config = dict(
    num_attention_heads=3,
    init_std_up=0.0532,
    doc_mask=False,
)
Each number is 200 + 30 x the weight over the matrix's rms, rounded and kept within 0 to 999. Layers, rows and columns count from 0.

# layer 3 MLP gate, 320x128, rms 0.174, rows 0-50, columns 64-127
160,236,182,162,196,244,218,200,183,235,215,229,185,160,106,196,232,250,203,247,207,198,182,209,132,210,202,199,222,175,198,187,169,238,199,261,294,188,194,208,243,216,240,190,184,193,203,163,218,200,250,196,229,238,178,239,221,250,213,145,228,164,163,221
228,213,239,206,262,228,184,234,213,181,223,183,288,225,195,200,177,201,188,213,216,241,157,242,260,197,249,190,179,173,170,184,213,184,157,140,179,194,252,181,236,195,193,184,201,193,157,229,185,214,199,161,218,206,217,217,211,155,184,230,198,155,236,173
206,213,189,174,182,178,187,218,182,199,226,205,182,229,207,213,189,167,248,160,182,196,219,168,210,179,209,216,155,150,200,209,171,226,273,185,201,189,165,142,199,208,235,245,221,233,223,224,205,253,229,255,202,189,232,203,192,208,240,193,206,233,157,195
191,185,164,193,195,176,176,140,179,256,138,175,154,141,163,188,204,166,233,237,140,189,232,200,146,159,198,190,189,257,196,177,156,249,203,272,195,240,222,238,190,179,227,187,227,216,186,156,270,179,195,174,184,180,183,242,213,199,218,174,246,192,234,219
203,226,195,197,214,210,199,212,184,231,224,233,176,174,205,219,184,168,190,147,197,194,226,163,184,220,252,203,236,206,229,282,236,240,175,283,254,184,227,178,218,235,242,223,249,188,166,219,219,189,219,213,267,166,224,260,174,202,251,162,176,229,206,205
273,188,237,208,173,242,209,212,220,168,189,199,217,194,104,197,260,168,191,205,206,198,166,218,162,152,145,202,214,194,153,186,205,292,121,180,171,243,230,159,184,205,184,172,177,192,205,142,267,167,240,189,238,198,150,210,153,146,154,262,179,177,214,170
174,184,206,196,213,259,206,221,163,211,193,219,254,197,211,200,192,188,148,203,209,223,193,230,203,188,219,202,178,172,194,231,203,158,247,196,175,185,185,191,140,193,206,234,216,184,203,242,178,224,225,220,241,242,201,170,216,186,166,237,131,248,211,212
165,167,228,242,118,209,155,145,157,193,185,209,300,166,195,175,225,202,227,212,207,155,195,156,171,204,202,155,135,179,268,171,167,216,179,219,211,212,133,168,224,165,201,196,197,184,253,199,166,241,175,224,211,215,168,211,206,185,169,177,157,195,197,191
240,243,221,173,192,181,210,190,222,202,201,228,184,192,219,179,194,180,177,219,239,228,222,173,181,183,239,218,182,280,167,198,178,190,191,172,175,222,249,200,207,163,163,174,218,213,165,257,193,233,226,208,211,245,181,218,201,203,224,160,191,201,244,207
208,203,176,237,197,187,235,203,168,169,218,227,244,157,209,220,228,190,210,147,160,227,193,249,165,237,232,184,256,208,211,230,201,223,188,204,175,165,185,219,207,214,219,217,187,192,191,249,182,193,241,198,181,169,158,196,220,187,234,257,175,220,193,221
207,226,185,185,222,222,244,214,203,173,182,177,159,164,249,278,234,180,195,172,193,234,228,184,233,176,213,164,254,258,176,230,210,212,217,160,174,204,148,165,206,185,187,240,183,237,190,248,205,141,171,209,183,169,217,233,207,187,189,160,269,211,197,226
177,219,207,161,231,205,257,199,155,143,185,142,207,232,265,173,189,181,218,242,163,264,215,230,240,223,259,201,200,206,225,259,217,218,193,221,172,247,264,251,172,197,207,222,175,236,173,167,210,207,201,166,184,239,152,253,192,221,191,244,231,180,209,213
175,179,224,235,216,186,208,148,190,239,186,183,258,165,244,191,215,181,206,195,187,256,188,237,160,180,205,196,183,160,188,181,194,180,189,281,160,212,242,234,201,238,178,175,209,238,208,209,139,231,239,178,195,215,257,192,199,196,188,218,199,268,161,225
251,223,232,236,243,218,155,220,221,182,226,206,194,180,227,209,238,232,169,217,223,193,209,144,162,180,205,220,182,219,186,221,133,225,153,199,216,269,210,201,201,206,249,190,206,245,209,237,179,243,216,201,191,198,236,268,224,228,171,205,223,169,197,194
212,217,114,214,190,243,231,185,185,213,217,207,181,211,202,228,217,202,196,203,234,217,239,227,229,183,205,203,216,197,195,247,177,207,222,228,198,205,228,161,172,222,229,215,170,235,176,156,210,199,230,173,203,195,204,222,192,193,193,183,227,224,213,231
168,212,194,185,211,171,244,154,244,168,195,195,136,159,173,204,185,190,180,236,219,187,221,221,210,210,225,195,190,202,163,213,247,161,207,198,196,173,139,224,177,164,269,190,234,202,208,185,238,206,237,113,186,225,182,185,226,193,187,194,148,217,188,206
183,171,180,164,191,221,194,202,215,196,192,280,162,242,222,205,152,222,194,183,209,183,241,209,165,268,209,197,179,237,184,166,233,200,177,219,174,223,235,171,217,221,195,191,209,270,182,249,220,189,229,234,191,179,178,185,198,146,215,158,194,185,239,195
188,200,151,186,247,265,169,220,268,149,177,137,155,217,216,185,231,203,155,233,188,183,172,214,179,178,252,240,143,214,182,196,213,176,205,215,153,185,172,194,176,177,203,151,171,143,193,179,200,252,207,168,247,201,201,187,160,205,259,234,165,218,197,193
165,229,192,205,225,174,135,177,190,179,181,194,225,190,198,221,231,171,144,161,178,190,222,214,199,168,185,209,202,179,163,181,191,233,199,226,191,210,212,151,168,159,249,200,181,235,205,200,199,125,204,213,145,163,153,215,149,227,249,193,234,172,211,168
193,266,217,196,183,175,186,214,251,235,197,224,198,212,218,229,173,212,202,139,174,163,207,210,179,162,239,131,234,182,237,213,211,184,203,182,201,182,180,187,207,138,185,167,195,219,257,176,153,219,224,221,233,208,207,168,198,187,190,241,221,253,203,176
160,143,201,199,209,236,244,198,225,143,217,215,183,174,185,211,221,186,177,223,241,186,187,259,202,213,249,222,175,238,201,249,170,209,214,157,137,197,224,188,188,168,209,180,214,161,183,181,227,235,196,199,223,213,131,203,218,214,254,205,173,201,179,204
193,204,211,251,258,188,239,232,198,159,166,202,239,229,235,175,165,177,174,153,158,179,228,189,154,212,195,211,256,251,251,186,193,162,171,213,200,180,207,212,206,188,187,215,180,221,180,208,208,146,188,228,214,218,189,248,182,213,219,205,199,183,213,185
214,248,233,241,221,186,227,182,170,195,210,232,178,211,230,208,189,200,185,235,210,217,166,200,182,168,205,204,186,171,151,193,209,205,157,236,197,164,194,188,196,243,244,204,155,262,174,178,174,197,174,185,222,195,195,199,201,237,225,186,223,214,192,197
191,205,206,171,216,232,191,195,178,185,176,150,282,234,242,224,218,196,123,257,184,160,231,190,148,174,197,224,240,240,233,235,183,229,212,199,194,198,200,227,174,167,174,156,241,172,218,225,227,269,183,227,204,175,234,216,119,198,246,143,169,167,227,227
225,238,181,200,208,222,193,193,236,219,181,170,223,99,240,173,173,200,205,201,131,156,292,202,171,205,210,248,145,142,199,184,212,199,176,177,214,197,239,173,205,183,185,237,174,173,274,187,243,224,247,206,192,245,177,209,202,155,161,174,218,202,220,256
229,157,172,219,160,205,165,207,197,206,196,231,201,210,172,199,209,166,202,185,232,183,182,174,175,182,206,170,200,190,184,219,204,201,232,188,175,198,210,193,192,134,237,215,237,189,206,225,157,250,211,163,186,194,188,170,244,246,228,203,197,242,249,206
225,164,176,214,264,181,183,245,208,171,236,237,208,170,194,207,208,215,212,231,184,219,195,191,182,249,198,187,157,185,174,221,191,187,228,198,220,182,210,187,162,253,225,231,237,212,237,225,196,229,217,234,184,210,169,212,189,194,184,161,200,112,185,201
214,257,215,181,131,215,238,232,186,168,165,170,216,196,200,237,235,226,184,190,172,205,255,229,265,186,237,179,240,194,170,240,203,199,229,211,136,241,197,177,197,147,200,188,220,183,159,219,228,171,185,169,175,203,173,208,166,157,215,187,176,212,211,227
213,182,230,213,177,245,169,213,216,202,205,215,196,197,201,224,198,211,199,208,249,263,232,228,228,276,227,207,194,201,149,223,157,178,212,184,205,237,222,230,171,230,195,179,260,175,180,183,218,194,149,152,214,215,187,254,216,202,211,201,155,234,270,184
228,267,225,207,224,264,197,208,230,233,245,234,213,204,169,198,224,181,198,176,210,190,211,208,202,196,166,185,181,202,207,212,229,250,159,215,182,182,226,194,164,188,166,179,142,188,193,203,176,173,217,229,207,179,236,222,200,222,176,254,249,239,124,177
203,244,204,194,224,281,170,237,213,216,158,151,227,188,184,138,184,201,226,200,144,219,243,190,219,176,251,201,183,228,268,170,171,220,181,229,200,177,224,247,184,165,204,244,156,216,207,197,173,142,211,181,225,247,174,216,200,194,176,252,155,196,198,225
188,211,212,225,207,171,182,176,221,233,203,205,126,195,214,149,183,173,179,224,219,209,188,257,247,191,220,196,172,206,183,200,212,203,194,207,213,186,179,165,214,228,209,184,218,197,265,169,184,182,188,211,196,224,192,155,194,219,181,180,247,210,175,198
191,195,211,227,226,252,233,217,204,218,206,212,162,225,200,182,172,207,220,194,149,176,252,266,198,195,237,223,247,143,206,200,173,231,225,182,228,211,260,186,182,256,150,213,151,261,153,173,229,166,248,180,213,206,189,170,186,208,170,179,232,155,221,215
185,180,225,213,204,154,233,169,172,224,176,192,227,173,248,226,199,170,244,222,193,273,203,220,168,201,229,222,198,213,187,170,196,198,202,255,168,180,236,167,184,244,205,227,232,259,172,173,150,189,190,160,163,211,172,161,134,248,175,195,236,229,215,267
238,208,196,177,208,184,219,201,246,176,185,194,218,165,157,175,193,261,148,210,218,193,139,167,222,232,226,149,197,232,163,218,198,155,181,245,236,236,171,171,167,164,184,165,236,210,158,203,244,183,233,101,175,235,240,231,185,221,182,133,240,249,195,188
195,202,185,244,217,164,214,190,222,200,176,151,158,189,186,192,233,229,214,208,183,173,171,239,176,172,160,161,197,223,184,223,191,207,211,148,213,246,216,169,179,193,173,192,215,215,226,219,227,202,237,222,172,217,219,195,173,196,217,201,161,199,207,129
226,176,230,162,244,214,230,127,213,204,191,202,199,182,143,212,209,191,281,169,175,197,265,141,180,149,243,188,182,224,211,206,153,183,208,208,204,151,190,173,201,164,211,280,154,199,185,175,177,169,226,187,221,237,204,202,158,245,174,168,155,164,205,148
157,236,184,221,185,209,149,185,182,222,224,219,179,202,173,190,205,212,205,174,164,189,243,203,190,173,202,216,147,169,182,150,193,193,84,212,233,202,158,222,208,170,174,203,216,222,169,158,157,210,180,201,203,163,156,204,172,200,178,200,195,203,163,187
193,234,201,226,207,249,188,247,194,233,188,252,192,202,247,204,162,259,215,188,218,183,177,211,239,223,234,173,164,192,262,214,180,222,200,174,184,208,217,191,213,177,211,213,214,149,181,201,177,246,183,199,194,179,199,238,167,213,175,192,251,178,190,238
227,232,194,226,236,231,177,191,228,201,194,198,215,212,124,225,227,213,198,214,175,185,175,205,187,251,189,155,200,227,200,242,221,176,199,216,260,217,195,217,172,251,201,201,224,209,167,257,231,137,182,229,245,181,131,176,219,215,184,207,187,199,181,226
176,224,177,189,228,219,183,217,178,134,177,240,207,227,176,234,198,218,193,223,199,192,236,204,176,230,192,161,201,210,203,211,214,231,210,162,191,171,135,166,274,142,192,216,164,182,194,205,220,188,164,213,180,198,179,172,119,194,192,144,189,216,205,210
165,206,218,212,272,217,195,207,281,213,224,259,209,218,250,190,160,200,233,231,201,198,145,214,216,190,198,181,200,195,195,191,232,178,205,184,173,210,229,194,139,189,233,153,188,191,233,240,239,210,184,201,178,180,223,191,209,192,204,247,199,208,155,233
201,207,122,162,167,195,164,165,204,182,205,242,181,194,178,213,111,261,211,182,221,172,180,200,228,178,212,197,205,165,227,203,194,212,231,255,206,182,206,192,180,227,181,203,185,254,214,221,198,171,180,227,227,160,252,202,136,197,194,227,158,182,223,178
240,153,223,224,179,194,203,237,194,149,200,252,166,194,207,210,172,151,187,182,222,188,241,184,249,226,178,209,196,159,177,235,196,222,246,188,227,193,185,168,215,209,246,235,186,195,187,248,193,231,229,238,193,141,185,146,238,211,246,177,215,230,177,166
144,184,203,216,138,183,190,202,205,256,205,257,248,200,215,215,204,179,220,245,201,228,231,255,168,193,203,158,192,167,151,127,190,214,145,248,172,205,135,244,203,194,203,208,160,259,217,217,172,237,227,183,209,237,188,206,223,227,177,225,231,140,179,225
203,252,197,171,227,210,202,190,192,211,201,158,120,179,205,216,216,211,159,194,213,154,161,200,132,205,200,190,188,193,181,214,196,176,181,187,178,163,189,168,201,262,174,160,202,232,224,168,201,189,146,274,170,245,173,215,205,206,230,167,198,176,214,223
201,187,234,217,221,211,204,235,183,139,233,170,177,265,223,196,182,131,183,167,186,219,243,274,173,182,240,259,210,193,227,226,253,251,195,135,131,206,238,245,188,173,170,251,155,174,228,205,233,175,200,171,190,168,172,170,168,188,167,205,184,173,229,176
207,222,215,209,194,155,230,214,210,213,206,182,184,171,243,213,223,180,204,151,189,195,235,158,198,168,174,191,190,199,190,200,163,214,201,157,253,166,207,195,216,162,178,185,198,176,189,165,240,230,212,199,240,212,260,225,140,218,199,217,186,201,199,222
262,174,200,276,127,238,190,178,213,224,190,206,230,214,146,221,180,193,225,205,215,197,202,181,124,222,209,246,228,193,192,232,239,165,225,233,247,199,206,249,187,235,173,206,282,158,149,195,187,195,176,187,223,187,129,211,184,214,196,193,179,126,207,203
218,145,180,241,244,217,184,191,226,155,116,178,217,181,195,171,280,219,163,187,219,194,239,228,191,235,198,216,151,224,176,209,223,186,152,188,247,196,224,228,181,170,212,166,208,170,262,152,166,171,199,204,198,211,203,201,219,179,210,203,225,258,214,216
228,173,191,167,170,171,148,225,174,225,193,204,209,160,170,251,206,184,196,208,212,152,217,157,201,210,175,197,201,212,204,193,171,226,158,183,232,166,169,247,223,215,184,210,253,208,225,187,178,221,190,183,170,232,172,219,204,211,233,229,209,207,158,206